{"n_layer": 9, "d_model": 512, "n_head": 8, "n_kv_head": 8, "head_dim": 64, "d_mlp": 2048, "vocab_size": 32000, "activation": "gelu", "norm": "layernorm", "norm_place": "pre", "norm_eps": 1e-06, "positions": "learned", "qk_norm": false, "attn_scale": 0.125, "bias": "none", "tie_embeddings": true, "parallel_block": false, "init": "normal", "init_std_qkv": 0.0203, "init_std_o": 0.0048, "init_std_up": 0.0203, "init_std_down": 0.0048, "optimizer": "soap_variant", "lr": 0.00231, "beta1": 0.95, "beta2": 0.98, "weight_decay": 0.1, "lr_head": 0.00495, "grad_clip": 2.0, "warmup_steps": 200, "schedule": "wsd", "decay_fraction": 0.814, "decay_shape": "linear", "final_lr_fraction": 0.0, "batch_tokens": 65536, "seq_len": 1024, "doc_mask": false, "train_tokens": 517600000, "steps": 7898, "dataset": "wikipedia_en"}
Each number is 128 + 32 x the weight over its row's rms, rounded and kept within 0 to 255. Layers, rows and columns count from 0. Numbers have three digits each. The size before them is the row's rms in percent of the matrix's.

# k: layer 3 attention key, 512x512, rms 0.084, rows 221-256, columns 384-447
# q: layer 3 attention query, 512x512, rms 0.0842, rows 222-257, columns 384-447
# v: layer 3 attention value, 512x512, rms 0.0886, rows 192-255, columns 384-447
# o: layer 3 attention output (transposed), 512x512, rms 0.0764, rows 192-255, columns 384-447
k221 105:116162123120111109188162072147145103119129141114221045147072119088139090140159140095078155168104122172094128163128141175131181057216119080112203134110103163106145147113141147151157128134140123
q222 113:109142141147111133100152135144123068110093133193105066132140188119181164105110152151148147136069101112185119134146171073099134144154121145118148156138153071128136116041124129102107092147194132
k222 108:168128125097171118101146107106133098082083178090102112147157141120122069145181012147142111099098101108099097132102230121141146177103129136156131123085090135104131118142105137126060126099089174
q223 107:073176130111134173135094156155132135090147218111132128154140143127149124180129183141172155146103185123160193137104150125101168160177119172096109112136159090138162147171179152135146161201107148
k223 106:117140095131099053154191142120085125130150157133089124110187115132121145142157167120183134150090091104106186091184110051159111120107132099132125171154137089165118122048091120171151143101116097
q224 112:075086083142145148128134117148082119130084164041109167104083117103138139125144130105135146149170068146126090220134226116165115143113150098172137041062106148116098111132098151144089130190184110
k224 109:211132055062152145130139144111121116140138102133131110112122112134188136086152107123115122118155132202112110140159100139129140136137160167133138141181049129074160136084123128159105113150167139
q225 118:087137134171126150137093127142128154151140123104138199150113120109080111168086197169044083165166138156147164083118109124108110177104158112158093181125170082166139125177081094118126135167144136
k225 103:141089092137103133083123108134169110125105130141154084085074146106104173136137150121124172174105171143110141102164167100145171176041093127166131148057171104137040159102167101147116131127111105
q226 111:102114119117132164091156144142132121136105093129097073125051113124081130142159170131119173097171115150133090111161135110155114074123107177095158075117111170165150111116126163117115146090109123
k226 105:155164170111127135109101079098090138101122127154071111118083112196134177105068182077132132132115132130100131158157128165096138113175129176145108132168104133128134133149141176096143152169131140
q227 113:102134100107131116123116147102137107093176147198075124089102090153143148136129115112165145157139097115135119071134142166123116030097109107161075111200086106129094071102098202117148121104105083
k227 103:131170135092129107138150114105090178086137181147102113174104141138148145117180072081147111182122130091119148122173143187142101098119178152191088167076071162165080195188138099151153089130153135
q228 116:114169144092056096120151142113113128117135149191127117150118128124120131181157080164104095151152134097127128180118127148143088165135146058143164187133088138132154102150142116133098150128143156
k228 111:174152128043063106095066107185177182161101136115117136124074126165121158140169113158123149094115107181140140115107107094094115061155189101113130121085082133163133118078167154099131113139147136
q229 114:134140141088110132188154098130160093102125149102126169187168147101103128127125157191126135170121137064083163134156090151107094122163163072156131130166105124128156154164172141161140119174120123
k229 107:134155122058130148141123136134133146148103127142120075081108128086122133120131086148139115146237065112089054166141126127101110155090121097081149137127114156098110155140120149173155152143103118
q230 112:121049126140097149201058199107145112087097106119108167093118127101161178125125109100174117103106092118099149137156117184229068127084201180140148084167162177087095152145115170100071074148164105
k230 104:118129108106085107147139131158187105086119175132122171184122111169110135115117085090189161109144165144143143059089135117157113176169151139179119111183111181092120087079111053109155073114193112
q231 107:151150153179084108138118165095098153158147062150128064120089152136170182074140148046131149108103068184137097173123133212155167130135123177149182139147171146130084098154134122166125155156153119
k231 111:188144101124140102099171136147101161179187112125112111082163060137113165084149111097124120113144109146125207142124155179145099109149115057113191133101134116133175128138103131160152067113063122
q232 112:118110159130136110135109168152145116105158161104088076041147129139174187044146120148097103138132202109202112092143069157111164104137081101087110053156170152078134145160128104133093156160174113
k232 107:154121103172139157141172141105175094091112092147136076108187127106155156105079098122064137120073114168144161255079165085129140109112089176172101176124175154133039150163152173159184080114173132
q233 118:092141145111132094069069171135128146084143134136110164154138117132083114165147083052155151127103119105210143195084184134094166127071104133088134172142138127108075192128086169111119166175149132
k233 108:084150183115165126128093134175129122099143113098102050089122106128128092098135159099144141119072132152123109164031122113119165162113130128128137139059132141145142074137134099170117150116163138
q234 114:130147140110102164179147124063106135094152148144115136155116151135132209165083130108058122117103130094142128085105128159149136158159121105144179117114059106097103152122187128146106115145097149
k234 107:082040181052125133090161121134163150174180124111177138122187112088141105134106227107220146143162086121184121138121122145163135083143096155047139107137100107088191171117105176096151146121147158
q235 115:139104153091137085150116106121078141130175144140168146086114081227130148116147141140071156131129133174110141151121110140124191115162140149177071084143151167131106144116059085166157125147112092
k235 105:111027098162119123161122113128158165127105098092166149147093053137096131158091241100105153174140138083129164104140127127129099150118146202163108113179124137099163124101150107052141169085119125
q236 115:113137125083160149181160043109199157135107146100157142145146107156117045097141146129095147109097067099155157116121151159152071114116134090143162177117088157125129149101199123149123108120138172
k236 110:141163127157070127078086104185094119136156123081090095155162150091090158109115098141134085134123102126142128047160160129163143099117104108140152139067151142101108054134145148131195121115169128
q237 116:134079180142114134147116108127099136137169143110114137085139188097173096202154062126099131164141206124118207138184150065110093116115099103123135075128148114154105123081146154111166128153122107
k237 110:106094138091133134159122165116094109147069164078119111074036084075113172133134128166111083123146151114115101123129136178051167122186130143149115094144127164106143156153166169100133131116189163
q238 114:144132129123113120171091137157152154119142139120151117064139075176099061143115104098141113113125112120153095076126113143163148103105166070112113115109146077141124202125138136121177167109065144
k238 109:094150140138085147105114150135159102116097126136080101121100145137131144128137131097152147124074092103125142136153121165193141147031100169114095124149162131162145106179093118122132101095106172
q239 112:160128138106133131196111119127161159127176214150128144139095086062133126147141046134174109138146150063108102171070180121104100102118091107173161159130109160179138158075120120076161172160135151
k239 106:163173077137129137113131134185085123041199152166161144196181110132100111108139080200108105071150145156110082106148180071178134128095144153131173115169141123117123086190173146120064132191136085
q240 119:178164116113070107104177086156141135129112134111132136094113103088210124094110167065098119082096124126140122182108122117100120112144155075105123174144097112096117116145068200088053125134101086
k240 108:124112092124132089159161110127168107185120121044181116086131086119120152094118167164133074108116141115140141134165145148139097091193164139122129128070153091151067137138165132118112107081120169
q241 113:117097119143074167122127123156124145140126173116083184132154112114140168100121157138083146133139135098149117157165140139112088150091094181112112183096210162155130129192141124130093128141138103
k241 107:113066126164123068127132098129120135163148114048110103139101091113179163091114126114100118080171156073123094177136115178137103122096106078101112112122119117070146120149118142111132083120088080
q242 113:128159065063108136097141115164087129148163086127167063059101068119193089140166084105111108085084120140172072114143141113197145125117119113089196110161173199112140152103099099095164113185103115
k242 106:092184108190176137179111193156125159089118156177136083167162106125182147144144115139136139086108125045104168191081058179116126113101128134151167158179130133127094127135139109182175150126137138
q243 112:107138100078145155128132148062174145172170110163159112124173085116088136103139107112101128113177137116132171165126109175085114120110143143142094121100124160111081105141136116150093173156158071
k243 106:173108148110122147078148086131137169099114145087107114137146097162098141146148121087101121157149147168123122166062166075148076064105116175031106132134206164125181124099121078159146138167061124
q244 113:111133106098113141125154207162158072147121122180142138156078145045084136129163138142129136066117132108163188105170166120173110166103113120158120132118137116101154112094178127107189138142146122
k244 108:176104128140167107183148064137141148118021167154094151227138154177118124114075083074104142150110113103143155151158111146123092091157134057093173170130150128120115140104184112149126127121145128
q245 118:107158071162182136107101130155091168125169141146147069151166133110111129156101182121124180122130150089109161125107080088098116149123122168041090088134097133138113070112100106120148163175142169
k245 103:150132122122156124083162064131148103120108125135141148128175069085105174106091169163115105050129144102104165057199176110171178170145089080160138120124126072104119119138151123135134168212136109
q246 117:121066129072104203146142173089094134102134097151147129062124169176114135126146141099224099100084184123096124154125119180132119164176168145158078135120090078121089145152068082177129098181128089
k246 109:133078106135127145109174115125112094068090100131105144114150115129085164132141066102135159117118190170172156103200127177172138148126135151121173078126147121155168116065078216129091116142163093
q247 107:170165080087106160147099179140146129205121149126095099154197151095103159138132114099127142103145105143120160117111169150094124114109142199159104147120075112140126143123117116164068096157121136
k247 104:108128138122150143081153151202103109116115108107081104140094147159172132118127116082195164140169123101137109139172139104187112139138104072192099217145203132147162056120106131115110111123168116
q248 110:043176149170106142158169137166151109109130171137073100066154161161154103050058143092126139189106179111140094139171130049180132120089129116140160093136156135142088158189187107142133145145116168
k248 105:154156142127141094091154092163129104066080076121088135098096150123170081127058160162124118159141101077130121112154144154188108083134165058182154125194187170152098138110113108136087083150095123
q249 109:148124122145110124178158084105099099117155159181120109091150179167175125179181097104141146139144143166147129179091137077122136120089132160124150131122165123097042186131120127149140138132112140
k249 107:161093044080097146147104111103108156078168137154122137128174104144129163121150149125161061146150107066223116118128127068105124108094181159184179107136130125089112135106079127086134138168155123
q250 114:128113118133200133167089104131144163173117078172106117161137111219073127127159152117197104103138077080164147086172079147094103162111116168113068184149124092155162160148118191159165109144071156
k250 104:121087138127117080127092156111165141093110111047175141130134137113129177182190157140172128076068097113145143075099083130142197170120095149071166105133102094148144159109145217127139155139014164
q251 116:139023111138052097153096164135180188113108158118067043120083164161141151148153142108127104078102106067123117126124147155152146115110134083140142190124158128090145080204131108128151115040106146
k251 104:116131162160111118164105113161141116113092137164088054095182157146096148138137153121109145132137154179169094104155125205178105126133125079091094115179160104071124128131129161149163093116100126
q252 104:113132104074107129152231122129122154165105112156093123137093088148157146119122135098105142109158139072178071107158149148129140124122136119125097087169201185109103132168150168184144117175099132
k252 102:102118096145128167132084113146151194099092093131169109102121121101125167086102156131101110099148085088121131025170115124169152106153117140128159119126115169163111140166146063104111121072132090
q253 113:111131130146151172141096157141086118115085098139085156179130092147214162075098087117185112112125143112093073133161146078151176133205130066109095059152065076105130177121167103144095190106139149
k253 116:082106172125200121170164130168137119141125165139108071158148221155206148115112154175128152112081113115105113139102069053118161104095094097153103085122099104156115148093177087188074148113142155
q254 111:085115141107125059116141104197177074109051116171095116148143127173091129141064122110149101187100117117124143090128054156093112136101155100226111102121090122102075148119099152109180203139135096
k254 112:080157113168127127115129109137156097096117135176174169116116128172071096085085171052108161125094083160137124204095146098056098119138106150094183079135121144095115168127121160131108138081157157
q255 115:130148138120135149136083085165081150074116130151128116149070149128138109131130148154138105086076122085167112138046084147183115143096139109139156171172123173132109102100123092131161144135096145
k255 107:144134118096116166137172127135107098185091173203127178103159160098211120105124130117088212105083160088119082127069160154167103120088160109097129141115033106121119125133188150152099115151154122
v192 129:169150163153076103117191114115142109124085099117170145081083163122109130133118128081111116112135175118140086133142121130129121131096166163179149146115146111149092150124102116103200141151091152
o192 110:098055137105157186157113168133126151102135137106050173157116126164104126098123068158172098116087122109148136172155115147088150154150100107029108108132118121088162126129189119137135121115182149
v193 125:163134157111092098166117088137170145161136159136133157132184188177093146152084125175133123143098154057095089088148166187135074134133110182111153115131105152162092114069149119088150138157166143
o193 105:073122128123136174081152144148078121160092165130137136150144051144122125104130180141091184104112140150104140077102070171151111157127085096156239167097165108116120200147087165147136165154143089
v194 125:169186100208114126117179131149117072120138126155178143134124063120106155151108138132134138088131122158098104138113082158123119103120114135121117171098114067107082113133160174126156210124143166
o194 109:140107176117136121154159131094171117113151160092095162151124204166155141077126128132101156122191181127194134125109196155148124123096114181126115161212111119132168136197149108135112156145111128
v195 123:138064092168072106128178230098129133078099105164127148163111111135108083170106101133126148146091203149129135154126131155171133117094093054092141134076126163100155070132171104064079158108085137
o195 109:142170133062117147124090098105151206145116138118217099123202124111198115098155146142108099131215118098160140147215125140117113141085085070110115196161087165112135182198104126062148078204091151
v196 123:123106157026096106086091141141099145053131089108088115149170160115159027112158143161181114184157108045140157056117123118164167114144089112109107128115085146152095063111081093096154127129107130
o196 108:171184112155123180173132070175145115172099112096177149100061079133128159132098116176112111081068102135148083199084086144104093108125131119135142164149146113103122138162099107168160092131138175
v197 129:118120172147137120113154097116160043151196119167077152139075152144167094166107106110108169088107095195147157137176054123157098120150159088108123118169131130084122126150146115111163123087117142
o197 111:092134122104138139107109125113119166166085113097150107116107134166106090147125158157106097166122141103119106113066132062079127154147126145093145106071069142163139125132122155168088138164199127
v198 125:139068142119192161117088131096134073117155138120095175164171138119148125084094149148052081183082109085115108145065143129153123110078124167140121140141126142095119118135165127112121151132099194
o198 107:089140135109123086158162204124187177133145141147145117138143063115107124123113098162163170178150126182119099097108113100092117098139161161078169082136137075135087137094147184059163102121147104
v199 134:132132163116162144088119101111106166061120142139174105113162073067125095122132162110180120126147104122178109188138120126153183092167146118186124148122081153071127169106122122167135147087129113
o199 111:123108178139031123152081186141100123214094126108095142153133174107158220190124112104151185117117082159113120094183132154103084182127106161135097097129163113106152109162150137119138115157142149
v200 126:067151109197117128147124115123114102136138132126105116136110079163121128058073091150128122135145162139177132145137134169178106070172114069062103146140136118128194051178133069109163173138091142
o200 106:099065060119156095162166105166139161103147105133114167148183099140095088125125140108151114146135066103116128150145142152074145193088129170143164111111111099177133151121126089144132141143158148
v201 132:064102106119113112106118130157166157133085179183178172043143156087122115110122081076126169135134118107161148078170120162141175118073093135169129129127099140078123105085176055109120181201033170
o201 111:162143137152087141116115079085124077121180139065109107125112100175105115146196134185157115140180060152063089200152163074077165124139145125090101124148167120178138164180171127130098134182185157
v202 131:068125112074157115094141172109195142106120165105102106118099105128099137136107167163098089143135074121138143142178137131104116119198126063058070096177111119145171116140097103162125081163150198
o202 112:140137108118147126141136127142171075215111154179121162133125113100159140163123084162103159109156096148195112116095136132126139127104127192137126156075088119105125129156177115059132132130134100
v203 128:126113134118142120130085058134138108139152107103158147177065097109181077172093149188041143160107119096083096128120066107021150103133119132105213107161126134167150118137168082145139185117141080
o203 111:101143075077113138122152133182114170105139166118115184101127187143047213128115102106174138125186165133135164141146168098212112107107207108132102176134133081138087125117201112149144150182143151
v204 125:080087114115164133118130104118111179120120132177113164205097162093117123074126166104081130126075170121150158119183130155135103161179116146135119122065129130123152063077155130159143137134133178
o204 108:149126168145112089104165104153153121068125112140137078118107069147129136125140136121146152130134093128128143128158088099141187139141191103136149155105110102125074149136075121120123122150121131
v205 124:118157118102109101134127147043097133118139151144126136151115129178149122125136100172120150167178052134126148156083096084151190136139092097131123123099081132122117085062133120136114125114122149
o205 108:155140142077151145108092096164187108126119029119136082148102086084084168127169116084084088103111144085117045106120168143134137102119095076106135140134107149152112150098105103171140114145140099
v206 128:042178147124124089134134094159163151148107105154137138089130174169132152139074063170150134153157167159149127080169099101083131092116129160101147137108138183144111157112115098105127099102132150
o206 109:141085150117087114144116184166151176106122076143107141132142092100097036153153081097107157143125128157140108174115150124153130128130074149148122104195152155077098142168128195132158089109172124
v207 132:147160173149146131138096153131149171134145165076090114114079188113139150138141144154143128123146111164107095071178191163104082101146144113113133125107131157097168101131101188140147102029142163
o207 112:135157124128121094140116084172086184139160080170154145131144092114094147122118122088107153163136141107174108051152091107155184142082050105136139082095110089153133123124069100150123134177146101
v208 133:084143085146069149203161175086095155158096161144146075169134169147183116123111113164078106097142111085117172160111141135184095135135138121122159096137092100164083112105100159073100141144131155
o208 110:121151104074104113065060071131096089127171094091145091181155132129063110184112172152119140145113086105086185129142112202135069136159135113159107113108133114124124124136174117157081079086112163
v209 126:115106160109166099103170115057126116148164136132113109147166122168099110083103129089172124143099193208149073119148165112120105135132152074141177139127181177123102140126099115131079115100118154
o209 111:127120154164130155137118176130140125133127141136109065114080101068139135152129095188076138068148133067093169171104075167108143186129117077124127113110103130132132187126107140130158149141144116
v210 131:159192136097156104146202159134077127120037158113210156060164150198144132141130142094104111113190078142104075117094147033159090183132119120161134121126101116117144091136152128078173118123112193
o210 108:084039140172100104113115137126186109110150131127108085066098110129151169117113092098164100156152140121121158134122150114075168116159116090163146134025162166114160101074173144137109060129147099
v211 125:080108150121165156186061072125162108134146172167132114141180153194132110114130136107169173161070126143094131094126147128173086164128093184166105121151167115105141144148094158152108120229113077
o211 107:094144130142129111130145075082140145147130096123104142148185082094186151142101120158121089097135130171085093101145135080155134103126141119108175164101099115178105060197189133115128104115137152
v212 132:178115176134071072105118144067087132181167100129151090135109157093145101179110158167144085078069148139066095100088149112110127133135095166091114145180178138176117170107110137133134118140144092
o212 113:073173095142123151186111116190135167102082165149150146110166141127130156148068103095140210135171163115154105200165136097123153139095158082151178078134094126153076091146081154101123077118179115
v213 125:127136083183152114136117130141103160158195113097139072118098167121103101101162147151055170173174114174132136129072192197087095130094123091099068131105133106134128085097106117124144094128149110
o213 108:159108141092207148136191119206150120147118093138085118073102115129114136168110135125145101122142131116126137152158107102147131085163167092131079157108138141113109141081114214097104164122113086
v214 121:101123106114177094111144159163125105158142179154076135131092142166092141133094136157092149174165126132119189108080134111175175110212151126127163124104159124185048137129085147081127123126111184
o214 108:158134104097110141103097076094154117092116128138144133073144118102137108040138133139140126119058133108125084146186071164074164162073177149186134099186152099000148173105174081186115098119140091
v215 122:127113132143080096154091094067151123133125138147138108139181100093147135124114104046120204109085154130112174147075178103127127146162157137190130174109159179134151090128101097160100138119111102
o215 111:123065146188145149100101110106115155094107139136134142085031136134156157096129160165166134173154097126137130119166114085090113148130101129077091129113093060177119173123185116162151140152125154
v216 123:142152106127156146123176152140177171122121068108127175125069142145117160101090102111118129124094138134052087125198096159152140115129118073139108132153071124176079105136147130106127144154141119
o216 110:154076150105108069156146124100091124139170100102146067143120165157102120140138172131089156133159106119120190137061157068112116081125165119115112160157098106091095115088085164116105157152106116
v217 131:195107159146128149105155132114113118122170087135079150096101111118064144138174121094139120144117233105152146089118116184122183126120114133169084146099074101123152140120153140131149132129139115
o217 111:100140113168093093106086176138143058138119153065151148129135148147086073062147083146076086140119117132067065146058145105131083147118150154075153144181181117117106126161133099137126141131072116
v218 128:101124136084049155151120144139169134105176108142083058170100109101104091130132198099112092087113156164186157172154152150128129117189097134068095135145108106140176055144110145175102127220145088
o218 110:139129160166134086162130051107110101118112151101159143093098111105143146120145118134149161069136152109120023119152097120137125106094165153141088140132190163094039074111111111117114102075102076
v219 128:167115156094133161162131137134131107146129120065123085138130112141063161131130115162133113056062103111167190154090125093130169093078082140161153121096093105134105131120090159084090147099112141
o219 109:115059096184150137139088101149168049128117107196078157097153136175188102109124138139053100147133124157120049139130134130080055102148105114117143103147150033122135172136108081157125150178165145
v220 132:106111122137164107151139121098137195150072104143099084094141137097102104087171171132134139126099210104101182150125120143136104124171096106114107130119151096157154139079141165153123146104129057
o220 112:071100128178100129143134142114117100059149153160174148194093142090163151159218128094141078162181131115174116076092151117180153129118099118135141124128153128119155119168164131113211124189172140
v221 132:112123119140129181142126130149133089062153137172162099159123102168139186125123175116093102114149094145090121105117165080119104136137109131127139145169147176114196149135170112139099087165123165
o221 110:156144097139162084099127114132068118142141098068120141081142152081119139152155112139097154085095125149134105168127146129142157194099120130112152129087147100120101140120115203124144089160163119
v222 122:105144127116125161102120136119121194107075124132154097096158144106081108200089131132133100104110181143174149108204136112082090172121115118108129115085128097142163168079119095077113090135173104
o222 109:078115127152115077154111128143137126126184112135086203141125144148122152121104106095168069123144206119091122087115143158116175107102104104139091134135103076107107094123094134126091136123127134
v223 129:121143136082111080100103120095152117160125065163122132140142171145098168122103176150171141133115151111098109118148095157067136136109142104155132088089085104117049150096141124174095128171033111
o223 110:156149111117061150120133105103123142168116098122110159137068110109142133130151138132125119080066138193197116126104160152086107102136156117159132130074126095157144140100114094097150096170130088
v224 127:185107159044174164119148181146099142092078154143174172129166128128176044082140101125123116098098135158129169103130127127122079165214069186082082144088132107160111078127098148157161161153134049
o224 105:096085130085135135133115092129132144157194173116095119128155158097087152150116111140111118162115106106129147110108163122130127176114128101059114110146136195079055145138085116067087132181151162
v225 131:060141154070124099066125124128143115122143131130087156159118072172138148144114189150164136133108142108086124135140160130143143193147076095107177138136150153170177137152140164118123138149139127
o225 111:136176093126091113127115137146151109145085140096114099107103186135096132116185100138176119096144123129142123156121150122122092087100065107143064120096137094119155173111086085099142073102124164
v226 126:139217154070126107078135125138139114155080180146150106124071126155130090111184151141166126062197148156088132101137134190125215194112168174124081090113135088140136101124099132094124153104132130
o226 109:127094125133099147159087139133143134155156176105127070102100159102115130135141144169127153134147080146094134128099112155105133124226050164175124180167121153080104050141150117137122104132119152
v227 128:156164097193129111144148114160158122108129130188162138144100193125154178137111082176143202133138127106105157127071160144074106125141179168122109172101143096146127144151113130116169082091143109
o227 111:108117180067151095124094143108077123143095129061113155098096106153197165066119138154083088142120103134154123150189102119159134121146077114177046198143139186155158152145112111184096148075102121
v228 134:116161107116142179147052154118188169092091211141156146214087111119171151123173138159181114115138080129165167068101152105143138143138148079078192167134126132098130138169083139139101132102123141
o228 111:150051100143093149147141126130158106163146099137061085086115140129145057130156150090116147086170137091127098107113130137170153107159157164155095106158145174156089162125141154112129183081134075
v229 130:164090158167177142190140177168153142107134123119055147105154123065140105146119124109102106134171118085113129146176130164132089049108116144143092157163100130173119058080080126106134109155146121
o229 111:109102109109134125110131100119093110139103118093140126132110098168145115181089089136161104082103157074139107109136123086116138133150134149157168135067068151109106142100179146095151170157154137
v230 126:046126131156142166112149188160152162187162129132145140140081165134120172140117126113085072172091114158167068154142143110071117145104118162160111136160201102127176147090097085124115114178114098
o230 110:131187109074111029106154141178148102057082128162105172102178120067140091077062118129155114064092075105070145144161177137111172067118110094137141107229079164162155133133111111105137143095135168
v231 131:155158108178179117152088093117155127121131105102104067119086147132178086134130117166179139137148076126145098093172072159174102083102056095147123131159099110079118161133041176171151194089112137
o231 111:160162117106096130075213155115087134148081167169067103138145111117127043163129116106077064128150158131172158116096158087098153153111212170159103143122161104175128130145076100081118105157138076
v232 135:123119144116082112111086079136135135105160163125079117138074104120143185116161140092083101108126167156148127142135138149068131121129160100144134145111094073127104128082096151131124131100135189
o232 109:171137133096171120166188191121133087123021131183191162119194150115136106192114179140155109148154066137118139042145172160111073117098124157129179119109102132075128134143145112158142150146161091
v233 129:092106120120080119080141120170161096067119108116135120088108144162171159119192143147102141098157139162166089155058118138182114127125062130113146136139057172110154075157145111142155143148132150
o233 110:198108108140122142150154197105150182135120098132131132161138101141133162119141134094155116139071131129159186102171161201090136103126127136172084109139177165147094131126096134189155112063086111
v234 124:098137088174124144131144088154119142153044147170054129114141115095112151207142200171144154141136186170124089083164138162147075133136133150084104156134150124128111106172114130149109125141124101
o234 110:105197171092129144107081180097119114099134087122127129086131076129135161039110102125103194139149134134163145103114143186113139129171107112118179066169067170064161104156157116094152150157117098
v235 130:146090106120142069055074163085085126140066089116069159107112128166160123118092119137098122145131134165168150099127178143143125120204106111148110122159125144157126076116134127100110140091140157
o235 113:155137124089088140135224081149140117088117132137154170108100132148150184144158106164148099053128168101113089110113105128134101155142116111069130146070098106090119142132169104116144159120120183
v236 127:164134128139119102069086148105098118041164201184114186107097111133115075150063118157133187084093081147165143184138082112099091093053123164082103106158197180136201147137099103119129119099171201
o236 109:102127176112101144139163105146165158148117060104093083140134186136155118124121161122111101095114111104054065052155096155151105132136119102169097101117137118149122085150188117184104125184024075
v237 127:067034142159115172106160149102106092086119140158171097133063150129143111134201102109105128084170179167186084126143100097103110102176085126144145159082164102128174171161120097077126087170209102
o237 111:131131147138147095164120073125104184096049145062121111093181109113114129138083161166119152155081133131121091195156195121156126142113129061090185132050148140113150154126160194186142171146109143
v238 123:141173091105155159080135130103120116118060134161124149148133136183135044185085148102109139128120142158148120156069158138111105133080188109100094113068115158128190163154160127098126143169083114
o238 107:130124120100158150088151153152101125165119112100114119117143118108190165163136159139091162128168176044141122056169083151147120124148186091125169128122112147141193157156107067168142147065179129
v239 129:105172131133168111128079176147170186141114139140060120145094094135171129115109164095166132127179137158134046120150191122145088166094167134078109112137098107148091103144129095138126159109132131
o239 111:129073146075119109089185080122087096158131105129117137156134139126096156169132085129085126164106156179099117137084125145161118146137142161185136091136106165100171092131139110126160136101119126
v240 124:138083059117146164174070122136088142086160085137056147138121083107185131176130109092115151105174059159108140153135125170113209147177171138090089110120098074156107168174113092106110130166073140
o240 110:093185097099071126126158117202119195078103156172209076088140115128107151196120221117104093190099128160096157111105156108156083145082127185099100127168134119078146088136160090162105147069160108
v241 126:094120145131109093128111149146107108109105104147134152162170120165172121100134134100197125134119091134159156120106157105132141156159112192115085230127122163093145104085163137154098123090160045
o241 109:147166157198124170157141116148104150127164147119100130146144057130134135117120105137110107113205120176153148087074100167084106096120172069134128056147111129139096189114147156135108146172143145
v242 123:144154125143146127127134128154140198142142155129140105157122160090118140166143087116119134154137176146137099135141115121142162119136144081113097147126090178114175124120103120078141157137145120
o242 107:087160090155119114187105154159208182103145119177154174160130121127146099087099144104142107094117088145110105096150140134059159140140035087149206091143151128184182076106121145093064140142135196
v243 127:114073129111167074126086162162178187073173134134138143114148112118178151132151132121109103166139081089106110144099177094136135103123127125167110056118092097125134102172171134091105093192140133
o243 112:126228098131140128114199125102176149084136126131104069134150130168124143102168142151109144077110114174157105132135158128167096167131129104132132174165148135146116059115117113175142146102151165
v244 134:059145121095181154129056072103125178170112088166130101126152154186118141140116186126053146136117130184191097100089081120083096114111095115198125117142185189161117123097188150103123147098140110
o244 112:171185103129094111130132117171091125098102167082126174118108110127109086126137072124217150166102138099102113185130136109096141177113091126126114091119168135123175077082092193114121154156136179
v245 128:159112090120082101084177161089118100149123111132087113164085108127117131116130114109120093146131030163141122157110135144134156087150121076180147147112099130183118108152151173187174150096132140
o245 104:101080094141088156149119139148177107133144067164054123055122174109096114129169116132127158087129160135128173101135123101105136140079088212145101117128079146066223143132100127145093150124133088
v246 128:150108100133096102125136091157085139112146152127127156170166157141165106160119139190117116166191102059161145131146168070177144115096107169155122158144182148150062095125085114113138089130114078
o246 107:089106139134172134157064158114127105146128113162112143140063126090119093141134144092173148129038111182096140071149092147044109160128125069083097071105121106125112136106174133142125108123116159
v247 120:175049130149125115110236088139142175103163077166170087200081056147105088087066141151154113182047135143160097089155112137113121121104151142129154132189150162118123131198147141125140132116107094
o247 108:233083188113108100106094137110140096099109126093084133106141168149044112110122151097109156132189127088093100115098198142122139149154173132165123189144114077173171156121139203108097136119088118
v248 128:140154134121066134152140141164151115067198103137169181135118048140092099126155138089153084156160140086061113136139159156077107094117148123218084122112190153079110116127106149161190191082147164
o248 110:047157142143148034104129158132100143180046126087074086042156110095141185172170168142185150166093137117131125171065106132099105146119151064085183107120102129142162159149115223114107050111125098
v249 128:116155204155128150108156112105124104152087101146090118109154220146104135151121160128078158123150105170116040126112137094114111103118145203073130081120093126112157115069118167095147133134131116
o249 110:172186063044150089129099159145123147086187110157105103117116116145158123144105095094134157067036139135135107113153158170134163068145151099118186201116143149141144170189098114158081097169161180
v250 134:159152127161143186116153124184138169082161044078150064142109133089133130147116087165136159143095055138115166197146099111093094133148159153193168105130121164110134113184142154157185101119126165
o250 109:147161159102109106111150141146075195220113099140067126129121123150084138120158173076088092083153166116140128144100114148182177119132113204115133088184160144136102141092116108155160125147128134
v251 129:139126164096070146139119127183118130146161110078090113093147136128158106114136134181119145179121063129150188119144120141137094140145094142121155115114165150129101142181099125190090186083099142
o251 112:129143156194096109121146056140148098116192096102148142136193098171125127070062124119129119067150144129163156138116165100095140123154083110128123135114141073149058133119146147106144124149122140
v252 131:155179134121124147133116168111138120178089132094136153085105148135125172128123142071170097110137077118131090142164112116134070167064148109116102150078170081142105123155065153127185168176218105
o252 109:069132135159160119171118098125121100138097124174153120145162180132155128130074143142147142154114098157122130075165132112094206152136080143228151163181087078147125141121112106117106141098061223
v253 133:114163117155102107108114131139110169183199112121114120144113110113183098121157120086147056186148081127108155114136179104099113098119145152162122098132134162066106157113170177115147140112113126
o253 113:103076116138122188063142115137162145112107163134176132119133114170101173156200112155149133103162179140150125154127070120128138154147098155129112188126136110162138156095135049101086170079186116
v254 120:128092152154126152137085134076129159100174126106085202149110151171072131139096108117132132120137140183118167066178089087156115130112060128141146090118127150129105146073160182109100065058153124
o254 107:171173118101123123140149106152176081104092113146095107146129128174118143147183183155131088134089115124120147122139107106150127130163152095155167099105099157189135100137129121150169101141146056
v255 121:113118165090136123166100080149079151116114152132117152088139116158124160130153111126132120104069127128145161125159157064136157151099098161085111131177201128087121119160125092182122137131106164
o255 106:158120123146090116110104120132109123177120129102154054195136146066134086138145140136141142171161166148139131140092126106121088108132174134149128110108097068133144136118164143092143124156144131
q256 098:154159119104137137161213071136141195145097126177114066143152128134108137135066150187085140121181135201114133129086144120174162148132132190179155101130131091130118092141170129181206093066135142
k256 099:103138157174156151107079073129121180142088138057105184100158084119065139130102124085166123108159090087149123136131129101111175090114093179143167110139152158130123188060074119103168047130131106
q257 102:067127099093106172078096144137146125112133152108141103127156069133128138161093154179168120170131080181073151167148146068109169126169125098170102115112162114176094155161159112101132097121098174